config = dict(
    d_model=192,
    norm_eps=1e-06,
    rope_base=10000.0,
    rope_fraction=1.0,
    tie_embeddings=False,
    parallel_block=False,
    init_std_qkv=0.0448,
    init_std_down=0.0,
    lr=0.00164,
    decay_fraction=1.0,
    decay_shape='linear',
)
Each number is 200 + 40 x the weight over its row's rms, rounded and kept within 0 to 999. Layers, rows and columns count from 0. The size before them is the row's rms in percent of the matrix's.

# layer 7 attention output (transposed), 384x192, rms 0.0359, rows 18-31,49-63, columns 0-63
090,210,204,209,268,247,211,157,167,182,150,124,160,239,227,135,247,157,214,171,214,148,232,175,188,270,193,196,151,186,179,210,154,218,216,207,212,221,174,175,201,263,132,180,209,233,188,186,234,225,136,144,233,160,210,222,197,256,304,138,199,266,219,145,173
103,175,268,187,182,297,195,236,191,182,199,244,273,212,203,252,274,240,212,158,206,300,184,119,191,217,205,157,274,174,191,214,161,262,226,294,218,297,229,156,201,268,256,195,254,197,202,264,134,163,121,165,154,212,263,203,243,214,200,225,196,202,225,234,232
092,157,130,248,169,165,189,251,258,159,206,251,157,201,264,224,149,176,96,164,176,207,197,222,230,206,140,184,236,120,181,148,186,197,192,153,143,249,149,156,158,114,160,161,285,220,124,151,219,195,37,239,158,256,226,163,192,146,158,226,188,180,170,213,246
073,239,224,193,167,208,171,248,233,152,220,191,155,176,180,175,121,202,240,155,168,175,167,182,181,230,189,185,243,202,194,199,192,235,195,261,239,250,108,186,150,112,181,198,174,200,268,229,174,93,63,242,153,201,143,233,193,231,169,214,190,180,178,185,181
097,272,231,202,167,264,228,123,103,198,213,168,206,240,173,240,213,214,204,218,260,220,174,147,202,226,252,191,146,220,284,219,225,215,152,209,139,167,225,116,200,210,215,193,183,203,215,207,210,149,151,143,214,166,247,236,266,217,193,200,262,237,259,189,194
112,212,172,172,222,231,154,276,133,192,172,219,160,198,183,178,252,220,220,148,154,257,258,227,202,201,218,239,219,153,246,257,185,232,134,189,203,216,145,230,201,249,239,170,192,172,230,125,210,210,161,211,189,177,260,173,224,210,234,233,193,242,189,245,273
083,154,173,195,241,140,186,213,271,256,215,219,173,181,196,176,179,155,107,204,205,196,224,189,207,285,203,267,189,223,213,134,166,168,153,226,215,169,97,191,153,193,190,200,118,245,208,121,251,174,189,298,257,149,145,185,191,206,222,131,163,183,145,196,157
085,182,229,238,190,159,240,150,150,254,276,221,108,244,192,249,189,169,225,241,163,161,208,212,249,184,172,202,258,236,294,183,205,144,203,257,192,164,198,161,176,300,229,212,151,196,203,220,188,171,232,168,240,248,228,298,281,187,195,240,171,145,182,183,231
083,241,152,150,188,199,206,119,163,251,155,195,226,193,177,204,206,174,193,253,260,234,175,200,211,254,138,200,144,245,178,189,252,126,204,195,210,146,179,186,162,239,179,237,215,198,192,271,204,200,271,186,198,234,236,213,225,223,259,164,231,182,153,180,278
088,141,216,149,375,147,194,203,201,166,155,190,162,273,179,167,161,191,196,185,177,234,266,208,218,152,250,232,217,227,188,149,211,150,128,242,173,201,181,192,192,230,182,193,221,191,256,163,244,217,342,231,246,138,175,196,148,187,205,186,204,205,155,201,215
094,180,223,223,282,145,277,152,256,137,267,223,230,230,57,155,206,260,190,171,214,235,263,200,208,230,208,147,230,183,195,215,242,184,220,243,164,142,119,158,149,140,167,184,261,205,213,234,227,168,65,84,239,149,235,262,193,271,149,216,245,177,217,183,150
090,170,211,225,214,211,189,123,199,196,177,155,227,277,194,176,224,179,228,134,305,245,213,160,257,248,237,178,176,229,175,253,200,233,208,240,169,200,158,135,129,101,141,120,193,185,163,236,174,146,93,127,205,233,215,228,205,216,161,248,216,184,107,217,192
090,222,155,187,269,154,253,161,203,202,155,188,182,156,195,212,156,189,171,202,215,187,154,239,191,191,173,221,168,231,263,173,174,175,266,199,238,207,243,201,226,267,263,224,212,189,233,201,210,232,281,274,148,241,170,233,226,146,218,204,155,263,116,193,185
095,190,220,175,236,101,195,212,191,189,222,225,257,232,175,222,151,229,110,192,245,228,208,143,209,275,222,250,211,156,198,208,246,224,187,249,259,240,243,124,149,164,223,185,190,145,188,218,160,249,183,160,180,137,185,211,151,226,171,166,197,221,185,190,278
104,212,232,181,211,204,262,166,185,128,165,214,254,209,178,211,194,212,192,179,279,221,153,172,206,200,236,189,236,230,165,207,211,208,222,236,256,136,204,175,195,246,227,198,181,166,233,225,195,190,131,207,88,170,186,270,212,161,115,179,208,193,130,214,254
097,218,209,229,154,217,219,187,256,207,186,190,160,188,128,161,236,159,183,159,226,251,178,196,228,239,187,249,234,220,122,230,168,230,245,185,230,278,241,114,180,170,172,200,168,234,249,264,193,154,137,127,177,187,268,288,170,219,236,129,225,176,233,213,246
113,206,298,245,215,262,128,220,186,206,188,187,269,184,217,170,264,227,210,165,134,228,128,131,199,223,227,132,232,142,169,176,182,210,233,236,179,294,238,178,208,234,217,154,212,189,168,304,153,165,206,105,146,153,313,249,218,214,196,249,218,186,241,208,239
091,145,208,201,174,184,248,211,231,201,285,214,198,183,206,227,177,207,123,241,209,246,189,226,245,193,143,195,179,194,209,201,254,231,219,150,178,252,136,210,140,83,249,205,248,235,105,172,213,178,136,203,151,217,187,207,194,208,174,256,216,176,266,198,177
091,241,182,212,180,149,229,255,239,99,172,249,154,170,185,131,117,130,225,144,219,214,213,178,149,192,198,246,219,232,169,211,198,254,210,294,213,190,166,109,203,151,147,229,222,196,161,238,153,158,124,226,190,167,203,185,180,206,200,222,175,186,130,252,170
096,272,188,225,173,199,219,185,198,166,240,201,144,219,185,213,200,211,220,180,214,240,142,197,250,133,212,184,103,220,233,180,237,192,157,156,191,172,136,152,177,229,229,133,163,203,157,176,303,162,200,233,229,209,296,150,250,174,168,180,262,209,188,217,258
094,164,115,203,187,214,180,190,143,170,185,203,200,143,163,143,234,202,124,176,195,241,256,264,198,226,190,205,183,188,199,181,172,155,141,146,190,246,114,240,158,214,177,217,246,168,254,90,232,232,104,268,248,237,176,183,207,232,209,167,217,240,198,184,249
100,193,217,192,267,153,232,259,211,233,219,177,238,217,175,182,140,166,155,213,225,210,262,176,186,236,242,268,186,214,264,225,181,184,147,242,182,97,153,221,200,198,215,133,155,207,281,169,193,227,142,236,204,176,145,194,165,192,181,171,135,218,139,192,165
079,244,179,233,247,226,189,98,184,243,242,231,174,256,225,250,282,130,161,217,174,188,139,202,206,231,160,181,242,221,221,189,169,212,265,195,165,168,165,255,146,207,249,230,184,143,213,227,226,195,89,200,202,223,227,241,262,171,177,211,200,216,187,161,199
089,197,173,137,176,206,126,192,172,266,163,192,207,132,284,173,294,204,156,185,251,206,133,204,194,193,202,204,93,238,148,203,291,158,204,195,220,163,185,147,140,224,262,246,294,149,228,203,240,289,263,223,222,128,219,180,187,125,227,227,152,168,210,176,257
117,186,194,185,260,137,227,190,211,185,222,249,211,249,168,216,130,132,193,171,197,158,214,213,207,217,221,180,250,227,235,197,156,153,145,260,188,183,191,243,215,201,196,242,211,164,305,154,235,259,187,265,247,151,124,176,164,179,206,127,132,207,145,186,211
091,216,234,153,266,176,239,126,191,177,237,247,285,240,183,267,248,236,233,189,147,247,187,196,238,192,211,144,231,115,256,176,260,146,283,227,166,223,186,164,281,113,243,173,242,191,196,201,224,156,100,121,245,188,253,246,224,256,161,253,176,212,219,162,161
079,216,222,182,146,188,258,182,199,238,200,185,238,265,224,183,122,177,252,233,269,281,191,153,235,211,263,182,137,210,195,252,167,245,218,301,174,209,145,171,183,193,201,162,189,241,166,207,228,204,254,110,221,183,212,160,184,169,168,214,148,174,190,278,198
092,192,144,177,216,165,273,228,213,173,187,222,160,328,159,208,135,148,141,204,274,211,194,153,187,168,211,222,210,235,257,175,157,194,150,160,235,139,251,212,138,227,255,248,215,216,221,185,188,251,255,210,190,204,129,160,196,164,183,218,176,231,182,190,215
096,178,155,252,121,170,183,141,235,190,166,191,207,154,192,260,166,180,186,131,172,203,174,151,198,224,149,143,145,149,248,242,223,205,210,129,210,314,222,220,194,209,201,209,204,190,168,210,213,166,224,169,149,164,242,178,189,179,186,187,198,103,268,204,217
# layer 7 attention value, 192x192, rms 0.0454, rows 18-31, columns 0-63
097,296,104,226,214,223,168,170,195,192,183,252,215,242,161,241,201,155,142,273,114,204,187,146,255,196,168,223,201,215,185,267,135,217,226,247,154,186,140,150,183,210,214,195,213,252,183,241,149,208,198,168,114,206,168,225,215,198,228,206,171,178,240,208,184
098,176,213,202,143,185,225,225,232,204,170,271,188,123,268,156,199,211,162,242,189,210,230,214,226,191,200,144,197,257,188,279,142,192,268,157,129,251,207,168,185,177,196,158,226,215,218,219,162,114,183,196,152,174,292,239,237,116,167,209,137,130,213,166,227
094,153,204,197,237,122,249,213,185,221,200,203,173,194,201,164,181,161,142,180,195,204,112,232,162,210,210,183,203,210,264,176,115,216,182,260,160,206,163,269,191,201,145,305,217,171,117,244,235,233,168,145,236,220,156,170,200,269,198,162,177,203,220,171,183
097,232,178,208,212,235,177,229,235,257,145,195,209,226,167,183,140,223,225,154,183,216,197,173,161,189,140,159,241,189,192,256,175,238,168,166,268,198,157,230,238,166,159,240,252,254,246,190,184,86,176,176,206,144,179,197,208,230,212,170,166,227,201,177,175
094,201,218,201,256,174,158,206,193,195,180,154,212,233,187,123,267,164,137,208,159,215,208,150,225,173,119,209,162,229,211,159,217,194,237,228,263,219,154,181,192,179,181,163,130,222,171,158,204,187,265,274,193,178,315,191,216,207,229,203,209,130,194,156,193
096,185,188,191,137,220,211,169,215,239,201,206,167,168,124,65,205,230,167,198,146,227,221,162,250,263,243,263,207,241,220,136,157,209,226,213,151,221,163,252,116,233,285,285,245,161,171,199,142,233,190,239,227,224,180,207,165,217,179,163,194,207,170,289,191
097,133,220,220,191,171,252,223,234,256,311,214,211,261,236,237,102,320,166,204,209,212,187,174,178,213,167,143,194,283,180,158,164,203,171,174,242,186,238,164,186,230,149,158,138,213,237,140,216,175,173,227,182,230,178,173,200,224,232,231,211,209,200,180,155
091,158,193,171,124,195,167,214,156,249,200,133,246,206,157,166,196,256,192,242,165,189,203,173,317,212,161,142,215,225,239,149,262,213,244,170,132,182,113,283,235,178,251,179,228,182,227,295,174,168,192,190,267,227,232,188,200,140,145,166,175,222,247,230,190
093,190,257,182,212,206,174,178,227,162,123,156,166,203,209,151,197,209,252,347,158,212,160,253,220,235,192,172,150,188,238,212,195,180,214,212,215,132,115,209,151,167,177,145,169,288,214,237,246,268,218,217,143,252,236,217,170,228,185,284,242,237,219,192,187
108,196,189,197,227,214,212,256,211,222,187,232,175,269,166,213,129,155,184,223,154,205,119,221,199,274,220,223,273,241,174,189,219,142,237,205,181,214,233,209,223,205,159,294,216,243,297,129,193,219,211,228,204,161,129,226,187,206,249,183,172,245,209,203,212
096,214,132,270,199,230,221,171,175,215,226,237,294,180,226,217,124,233,240,230,222,261,175,162,261,234,153,196,196,131,262,217,178,158,240,204,212,152,293,163,197,209,236,200,163,244,168,232,64,109,201,194,209,191,221,191,188,236,221,195,191,177,278,189,216
088,242,203,214,227,217,199,165,188,163,198,209,235,207,245,207,176,169,197,199,275,237,177,159,287,179,180,242,248,230,249,220,223,173,158,266,152,215,148,138,134,195,188,220,114,252,239,242,244,168,263,222,106,167,241,255,226,152,262,194,249,190,196,228,193
091,242,209,179,215,202,226,174,127,181,153,202,161,229,190,178,119,209,296,213,189,199,127,213,196,326,205,107,217,149,232,162,264,176,228,224,199,228,236,229,206,119,199,249,176,148,251,235,250,231,223,234,228,190,194,179,227,219,238,228,168,240,223,179,218
089,159,160,153,186,163,225,248,218,265,249,236,191,288,217,144,192,149,164,235,263,138,127,184,203,265,177,188,195,219,163,205,202,192,250,263,238,248,159,260,266,189,202,232,207,193,205,213,190,169,165,214,230,182,232,208,242,232,112,260,240,166,267,246,247
# layer 7 attention query, 384x192, rms 0.0626, rows 64-85,96-117, columns 0-63
055,141,175,250,231,233,206,173,244,195,209,208,180,230,159,228,222,235,213,137,314,241,194,201,117,262,283,170,186,210,238,177,238,215,148,218,222,151,222,155,235,222,203,159,164,204,160,240,236,161,217,154,165,160,214,211,201,194,162,252,276,208,213,240,209
058,176,245,233,65,216,229,230,160,169,229,215,171,236,236,248,196,212,168,229,128,196,225,236,204,229,158,199,116,157,261,182,212,199,231,203,187,235,97,212,188,218,200,291,250,164,189,226,245,278,220,215,225,122,246,185,165,137,214,203,191,175,259,266,222
066,191,188,196,251,233,234,268,176,209,156,188,241,184,208,190,183,196,220,197,157,123,185,214,198,195,171,106,204,253,151,204,249,236,240,176,168,170,196,165,189,199,237,223,227,189,222,239,200,234,152,167,205,185,240,211,218,189,196,234,243,189,190,184,212
065,161,182,189,189,263,282,198,209,157,176,232,200,210,171,235,245,196,235,129,214,209,223,211,203,209,237,192,194,205,210,220,252,163,166,263,209,199,224,173,139,245,179,199,158,172,219,228,177,166,204,270,270,217,188,239,179,206,288,145,233,199,265,182,243
062,175,189,161,172,147,149,224,216,157,136,130,181,251,227,231,272,268,187,238,215,258,210,190,262,235,253,221,206,248,271,261,192,170,231,175,167,150,211,193,205,208,216,181,192,205,287,145,216,228,247,184,195,214,257,166,192,194,184,238,213,194,188,188,220
064,182,162,226,224,185,172,219,205,138,154,161,221,186,181,219,181,135,231,249,198,146,271,165,268,175,163,183,124,144,213,209,234,178,252,224,267,235,207,106,251,204,132,248,287,226,185,269,222,193,196,157,204,197,214,189,248,179,261,164,180,216,180,177,146
069,257,171,206,172,175,246,157,194,246,247,243,169,235,197,248,260,212,219,248,238,214,239,181,106,253,202,198,191,261,176,189,150,223,235,137,162,225,189,197,221,213,134,173,225,230,230,173,196,208,242,173,229,284,191,158,159,221,187,229,179,248,154,211,252
067,146,244,189,221,215,208,264,196,151,187,244,244,166,187,236,145,182,189,114,239,194,223,262,218,224,202,231,160,253,225,228,229,224,118,286,297,145,107,204,205,211,216,217,156,164,223,241,205,147,144,207,223,217,230,191,195,188,242,118,223,187,171,229,140
067,204,208,183,237,211,262,211,284,193,182,225,239,157,204,226,156,134,172,176,206,236,213,251,246,159,181,223,194,190,209,159,204,191,181,259,281,270,179,173,161,162,209,183,191,136,163,189,320,225,170,237,285,168,162,267,229,146,190,136,240,205,233,167,243
068,125,245,216,113,209,164,172,284,232,192,177,211,204,232,143,171,174,160,205,215,326,207,213,220,233,173,219,179,148,207,267,227,253,178,245,228,245,215,138,205,170,189,187,223,131,158,190,208,275,219,215,236,129,163,230,167,163,223,170,166,190,225,215,162
070,252,195,169,200,151,158,192,223,220,187,173,209,208,177,224,155,232,150,269,172,257,183,273,267,232,179,211,243,176,288,110,263,124,219,238,213,248,210,171,241,173,207,119,209,181,218,200,168,210,228,227,194,191,213,235,282,136,254,219,194,113,166,230,191
062,171,217,216,98,127,170,212,260,195,228,186,209,179,165,143,198,237,203,203,224,226,188,162,76,251,162,240,237,210,174,231,173,213,243,192,162,266,185,231,245,270,157,306,230,151,204,234,172,230,205,231,181,262,213,151,118,194,192,172,198,179,239,198,203
079,164,269,203,206,183,149,200,173,207,243,257,218,202,232,245,155,209,250,222,96,301,241,235,219,217,112,227,160,153,229,206,185,239,177,198,220,223,249,157,166,176,217,108,197,151,171,166,293,229,156,220,143,122,132,281,220,211,178,274,165,195,221,220,175
067,162,165,204,270,157,268,159,244,160,163,227,175,261,134,267,240,198,228,202,221,194,203,228,259,174,161,244,208,148,267,207,252,128,243,177,191,189,162,234,188,187,184,236,250,215,268,130,156,208,145,253,239,214,200,162,222,163,268,190,216,152,172,177,161
063,226,252,223,148,239,207,240,176,199,198,249,277,219,134,220,177,263,212,238,178,224,155,187,166,162,236,144,200,148,185,177,177,245,202,185,173,237,228,212,244,126,198,221,213,192,238,205,209,191,224,226,175,130,247,206,168,191,200,222,188,177,215,242,189
081,145,192,213,114,209,173,314,183,162,241,203,162,173,128,144,267,212,212,97,267,237,241,211,159,226,186,276,220,151,180,290,165,271,179,198,241,176,101,188,174,175,197,212,176,136,212,248,211,224,163,207,174,276,123,156,167,244,221,160,194,178,253,130,213
101,242,241,262,221,257,190,214,120,256,211,248,268,183,141,225,226,219,256,218,187,211,245,227,141,180,199,176,217,203,246,195,136,216,197,218,208,184,203,176,210,241,171,198,161,234,211,167,213,118,174,201,130,205,272,196,210,221,242,254,149,224,281,176,186
067,131,168,145,156,199,272,172,247,322,260,159,140,230,230,232,142,168,171,249,159,166,124,169,257,230,189,129,209,153,171,189,211,201,283,184,195,175,217,214,270,238,254,234,215,137,139,190,215,198,199,226,283,222,229,272,238,144,166,172,181,250,201,233,154
091,197,191,178,311,167,224,165,185,223,104,156,204,202,169,235,182,169,255,267,217,239,165,166,240,128,261,194,199,256,239,175,217,202,227,232,164,167,273,174,207,208,198,176,172,180,202,161,268,199,181,162,240,143,268,228,207,114,151,255,151,298,142,246,165
136,237,200,164,232,221,162,282,217,133,156,153,232,196,260,115,184,227,173,188,233,226,259,230,203,218,206,232,216,135,180,183,231,250,135,176,185,156,177,195,235,171,222,208,153,163,200,248,233,212,190,185,164,193,184,215,179,204,219,241,233,210,227,181,166
147,177,181,156,213,219,287,189,152,231,147,172,167,171,153,173,145,189,229,279,248,198,162,167,230,170,183,204,240,240,144,191,221,216,225,232,227,192,238,230,204,214,163,256,137,93,184,145,226,205,235,158,246,197,225,213,239,132,114,138,90,257,109,247,165
120,151,280,252,212,251,168,152,172,219,217,232,274,201,236,286,150,230,157,152,82,192,199,168,176,213,185,106,188,187,209,158,135,222,242,122,178,317,234,163,218,223,187,133,188,260,173,219,85,184,232,163,173,206,287,207,220,195,217,213,211,97,270,252,205
099,268,214,262,126,183,215,197,159,216,137,197,143,227,216,206,214,218,177,184,197,209,266,145,142,212,194,272,223,145,194,274,217,231,173,231,214,149,131,149,216,268,236,155,190,217,186,158,131,152,190,204,170,173,233,106,186,212,189,239,173,162,158,200,136
081,159,181,171,208,189,245,210,125,177,147,247,217,173,213,134,225,209,188,206,241,214,218,204,234,241,220,222,237,143,204,223,203,193,205,210,176,189,127,185,166,187,151,166,257,281,201,215,189,160,194,179,202,145,187,207,132,213,169,177,166,263,194,191,162
096,285,176,152,194,172,198,243,212,143,201,178,201,215,269,222,185,120,162,193,236,237,218,172,99,192,181,209,174,140,224,312,147,197,174,210,190,159,205,190,210,248,251,179,164,220,211,197,126,172,226,211,175,286,259,149,246,170,239,260,189,185,182,192,128
077,146,227,138,219,171,233,225,159,198,168,212,204,179,179,176,241,192,242,189,225,149,281,153,189,234,152,240,159,200,257,201,237,170,161,250,191,154,128,158,229,192,129,168,245,192,135,245,171,184,142,184,239,159,219,163,251,180,115,204,148,210,155,195,191
090,258,227,174,117,220,243,200,260,218,227,202,190,210,152,141,170,213,203,231,220,232,203,161,196,240,230,185,174,178,247,236,147,202,187,190,212,208,208,252,235,245,252,168,167,229,181,163,120,192,197,238,208,232,210,173,166,145,207,304,230,165,232,196,209
078,141,195,185,295,223,210,172,280,164,179,193,201,141,233,204,237,166,180,251,243,189,214,218,240,202,232,152,165,238,206,223,224,239,157,184,169,216,143,181,224,131,246,221,157,238,211,219,251,221,206,193,220,208,237,193,188,150,186,178,270,189,280,145,264
092,207,256,246,165,197,167,267,211,199,188,268,160,260,244,199,180,204,145,195,199,197,241,224,110,170,201,190,189,188,186,290,253,175,177,229,176,237,225,236,204,235,162,193,242,170,119,188,142,186,216,217,285,272,131,166,224,162,222,221,200,188,185,192,158
075,184,171,212,218,295,250,170,216,201,233,216,227,153,245,216,152,164,224,204,240,215,155,136,159,168,133,119,181,237,263,274,210,150,214,172,171,237,191,190,269,171,301,195,177,243,216,172,154,176,202,265,297,210,240,178,203,140,165,175,225,198,190,201,161
079,115,185,188,228,229,221,172,196,240,202,175,243,165,288,202,168,242,235,201,191,177,144,199,203,128,224,128,226,268,183,177,195,223,223,157,204,192,139,68,252,231,208,145,167,246,224,190,237,169,204,203,215,184,268,280,225,145,93,182,230,157,202,263,162
102,256,152,210,226,193,208,181,192,229,193,182,240,171,125,219,187,238,237,214,225,228,82,212,214,242,168,186,269,147,219,131,148,232,257,247,222,206,207,213,219,168,169,239,207,239,195,207,213,238,167,167,105,196,276,182,213,205,202,227,214,197,229,239,246
100,128,185,226,261,229,254,123,184,241,179,166,243,228,188,195,224,189,145,231,131,202,95,150,291,191,212,140,180,302,183,92,191,195,210,144,184,267,175,150,239,161,188,217,138,194,178,200,291,193,197,165,186,145,199,252,212,144,129,203,269,198,265,199,242
087,249,191,212,88,176,150,300,178,193,139,199,192,149,206,110,260,204,118,183,225,178,228,247,266,255,194,207,246,160,178,198,222,192,98,210,228,213,218,254,218,205,191,218,220,219,283,196,231,214,206,136,163,215,213,200,159,213,255,202,186,211,222,230,281
103,190,231,250,274,237,242,167,210,211,245,235,241,245,196,226,152,240,246,237,170,190,230,135,110,171,242,161,159,153,266,243,135,207,213,231,188,196,254,157,215,260,154,159,150,230,127,215,202,122,224,142,173,197,257,229,265,174,106,294,199,230,150,226,137
091,268,185,208,272,167,246,180,165,138,272,223,170,177,92,239,181,148,210,218,228,211,181,200,252,250,240,206,219,209,202,127,178,223,215,234,237,109,137,205,180,159,124,199,226,177,235,136,259,267,181,222,198,166,157,235,246,199,238,177,256,171,208,136,233
080,225,245,300,215,219,226,200,259,207,162,275,270,226,182,262,174,181,171,214,191,256,105,183,194,218,232,149,232,148,201,178,178,181,194,205,231,226,230,192,234,182,195,145,221,234,175,192,201,230,228,166,117,128,234,217,190,123,202,203,269,149,182,188,250
096,312,155,176,184,153,167,318,197,156,155,224,169,194,136,169,233,187,161,99,236,260,229,234,147,257,233,282,262,122,181,289,198,211,158,204,164,191,125,263,183,212,256,239,240,205,224,226,208,245,108,234,212,248,141,131,135,226,253,181,200,225,230,171,198
089,136,242,202,210,217,207,185,163,238,219,270,243,199,170,208,210,177,274,188,152,227,261,194,147,157,216,204,193,246,242,223,126,187,180,184,189,216,224,199,206,192,185,164,192,216,186,231,188,194,198,232,140,188,183,250,246,228,206,227,198,193,299,188,210
088,182,225,191,178,230,223,167,193,213,248,177,241,184,171,287,183,253,219,247,214,130,215,198,136,212,195,146,227,197,268,241,144,169,192,213,258,145,297,187,283,236,166,164,166,162,186,129,215,170,245,166,183,200,262,219,261,155,92,229,184,267,204,282,160
089,206,263,171,286,197,251,112,181,225,238,156,214,240,198,216,147,168,215,280,189,183,189,169,204,146,237,155,179,265,225,204,220,226,222,188,114,148,239,159,227,226,163,101,151,176,137,213,239,196,241,221,181,150,224,212,253,159,161,219,180,285,142,245,171
103,238,211,147,274,258,162,276,219,119,186,150,246,189,226,131,157,219,182,263,244,230,237,248,164,187,209,224,258,136,195,200,236,250,145,182,160,157,227,156,269,153,216,218,159,172,165,292,249,216,188,175,135,220,192,245,186,182,187,248,218,240,214,212,153
118,188,179,185,197,204,259,153,145,217,126,177,128,189,141,213,157,199,222,288,255,194,139,202,215,159,152,193,248,244,137,180,175,199,233,223,226,176,211,271,177,235,177,258,168,129,180,162,253,219,217,182,241,205,207,206,208,132,130,144,120,291,178,247,180
113,158,230,235,202,241,219,141,169,230,190,193,264,218,207,289,148,220,187,193,126,147,173,204,122,177,222,183,185,201,191,205,151,191,233,146,167,303,287,123,288,250,171,114,183,264,126,178,121,181,236,112,197,189,298,207,232,144,196,221,188,156,194,243,138
# layer 7 attention key, 192x192, rms 0.0595, rows 32-53, columns 0-63
062,171,188,200,306,179,202,230,198,152,210,123,227,204,201,233,206,165,220,148,241,113,209,213,229,190,155,178,207,241,157,249,227,206,202,199,218,234,181,192,220,163,144,288,223,264,189,263,174,220,177,193,233,219,216,251,224,175,168,266,264,153,228,244,149
067,217,280,284,175,290,225,212,193,229,142,111,209,219,170,180,192,242,243,233,183,214,153,179,127,270,209,200,238,162,273,189,189,113,162,219,197,286,217,212,185,231,236,170,197,160,175,200,130,201,180,257,167,195,263,196,177,173,175,200,227,234,181,209,212
067,247,220,178,199,246,262,231,232,296,176,203,251,161,174,243,162,239,159,275,188,209,163,148,226,223,200,179,200,229,199,286,185,182,184,171,182,186,197,196,254,214,166,234,186,244,201,206,94,197,230,243,168,109,223,197,223,175,201,363,177,161,290,165,164
069,189,223,209,157,262,217,211,205,251,221,189,222,242,148,230,238,254,136,252,189,197,177,174,161,285,209,197,295,190,176,239,223,141,200,173,188,263,226,289,195,193,225,240,200,188,211,237,171,196,275,290,162,198,227,249,200,177,236,241,136,212,213,235,186
064,213,234,226,195,205,181,206,151,272,215,174,193,246,177,220,179,265,107,166,175,230,199,204,164,227,220,146,288,175,202,311,188,193,176,213,216,207,222,203,190,194,205,172,219,175,229,143,172,217,263,267,150,208,199,234,160,193,236,229,201,204,129,202,156
070,225,192,162,190,185,155,209,86,221,228,157,186,260,187,216,228,251,177,202,238,170,253,208,132,98,196,190,231,230,157,227,188,162,243,245,191,172,219,207,280,263,155,129,213,233,149,201,173,157,200,222,160,268,194,254,188,183,170,239,197,208,184,200,164
071,199,246,162,185,201,280,254,235,285,190,227,220,231,170,171,212,167,228,190,208,203,162,187,144,245,193,204,263,114,160,265,214,193,177,196,201,209,241,288,233,253,192,209,268,250,202,196,141,218,252,267,188,154,206,187,176,208,221,250,201,217,222,252,212
059,137,257,134,239,89,166,257,220,203,219,154,171,319,179,248,169,234,190,196,152,180,180,251,157,245,129,276,218,246,167,184,193,210,105,159,199,167,266,301,221,201,190,204,203,160,176,223,233,202,190,257,140,243,281,208,202,188,251,161,186,207,254,194,189
068,158,176,199,254,200,215,158,197,85,254,224,119,224,172,159,203,173,223,130,225,214,235,194,251,199,204,207,190,248,233,95,206,225,225,211,198,139,142,238,153,160,203,244,206,164,144,200,282,209,180,178,265,217,151,211,244,225,158,217,205,208,179,156,268
075,228,221,246,171,250,126,168,243,199,237,231,183,129,225,197,197,172,166,258,200,232,253,207,221,228,227,174,157,204,246,211,186,202,276,247,220,221,190,168,121,111,229,215,163,166,176,216,202,207,184,101,199,176,153,200,274,196,182,222,224,218,171,186,187
080,213,160,175,183,226,226,167,171,203,228,233,192,147,263,331,152,218,212,219,159,187,196,226,162,176,179,187,157,226,232,147,193,176,334,173,267,173,147,240,220,171,218,238,178,230,223,208,230,185,257,143,220,183,147,147,252,197,166,123,254,217,185,193,204
068,172,294,168,215,172,202,173,229,229,179,175,294,196,211,249,200,244,191,213,118,224,170,250,179,229,180,201,216,178,156,293,151,189,223,225,168,262,210,156,174,258,180,197,253,180,190,208,219,229,151,227,117,154,266,133,178,134,249,283,243,160,246,178,184
090,212,225,225,181,219,180,187,156,237,221,241,191,171,244,181,228,206,203,216,131,238,174,193,259,187,191,144,210,137,207,181,216,205,209,167,216,277,173,226,161,132,236,189,162,127,148,232,214,208,163,191,193,222,199,246,250,230,193,228,247,213,225,203,233
073,182,173,247,223,199,198,138,197,104,254,252,204,125,216,230,187,266,241,241,188,216,152,178,273,235,288,149,184,196,230,220,209,149,246,191,191,246,179,104,218,155,217,158,253,189,194,130,173,187,193,141,178,221,177,209,211,146,192,176,243,244,154,183,150
075,208,223,185,198,188,182,205,140,239,234,233,205,208,233,232,227,210,210,196,190,185,137,211,129,188,176,173,204,109,196,233,200,253,293,202,204,312,177,234,228,238,185,253,264,175,133,277,163,182,133,228,125,202,257,219,237,239,139,251,221,156,188,171,273
076,204,208,205,176,181,212,277,179,201,159,162,239,216,155,97,271,191,145,231,246,222,121,238,264,208,261,248,246,198,179,221,167,213,128,208,227,181,202,177,139,149,246,166,101,181,235,201,169,238,111,285,156,234,141,265,124,221,177,226,156,182,219,179,257
094,169,137,241,219,207,259,191,183,154,151,243,189,207,111,119,256,167,273,197,219,134,190,155,243,151,247,137,146,248,245,145,174,174,262,192,199,99,187,183,201,234,164,189,205,245,234,169,129,189,222,230,229,228,139,212,264,243,206,255,243,246,165,193,149
086,160,165,267,187,219,208,185,209,245,113,216,241,147,137,81,236,175,214,206,151,259,154,168,206,200,213,122,190,183,251,195,211,153,241,144,236,183,259,181,175,210,276,201,143,198,170,197,193,185,192,239,224,196,121,228,286,195,213,260,219,241,265,195,184
114,115,195,202,305,193,170,135,211,211,116,233,221,186,137,248,202,204,242,205,197,124,211,217,209,143,308,156,166,260,282,193,169,188,175,262,171,209,220,150,204,249,206,215,246,218,214,196,235,189,258,154,280,182,243,236,211,227,209,148,197,243,236,204,190
086,275,151,179,143,173,259,293,218,198,278,176,169,228,209,100,194,202,195,187,227,285,239,213,183,238,158,218,228,204,160,175,228,228,147,229,205,148,195,255,141,169,215,195,143,197,183,209,143,245,106,243,204,164,90,129,125,176,213,233,170,151,223,197,248
125,247,182,149,191,283,244,205,166,210,128,174,187,202,286,235,141,207,209,292,248,161,215,194,207,199,190,229,152,334,80,168,220,162,138,230,222,129,242,226,163,206,173,209,175,227,201,155,191,223,277,129,231,195,124,143,221,120,255,208,181,241,108,234,255
110,224,244,144,222,273,151,163,120,259,122,150,284,198,216,208,247,220,204,223,177,238,200,156,241,228,258,165,219,159,166,200,200,221,180,161,211,287,260,224,217,210,238,175,195,215,176,225,233,164,243,137,224,185,196,266,231,190,243,139,197,191,222,231,296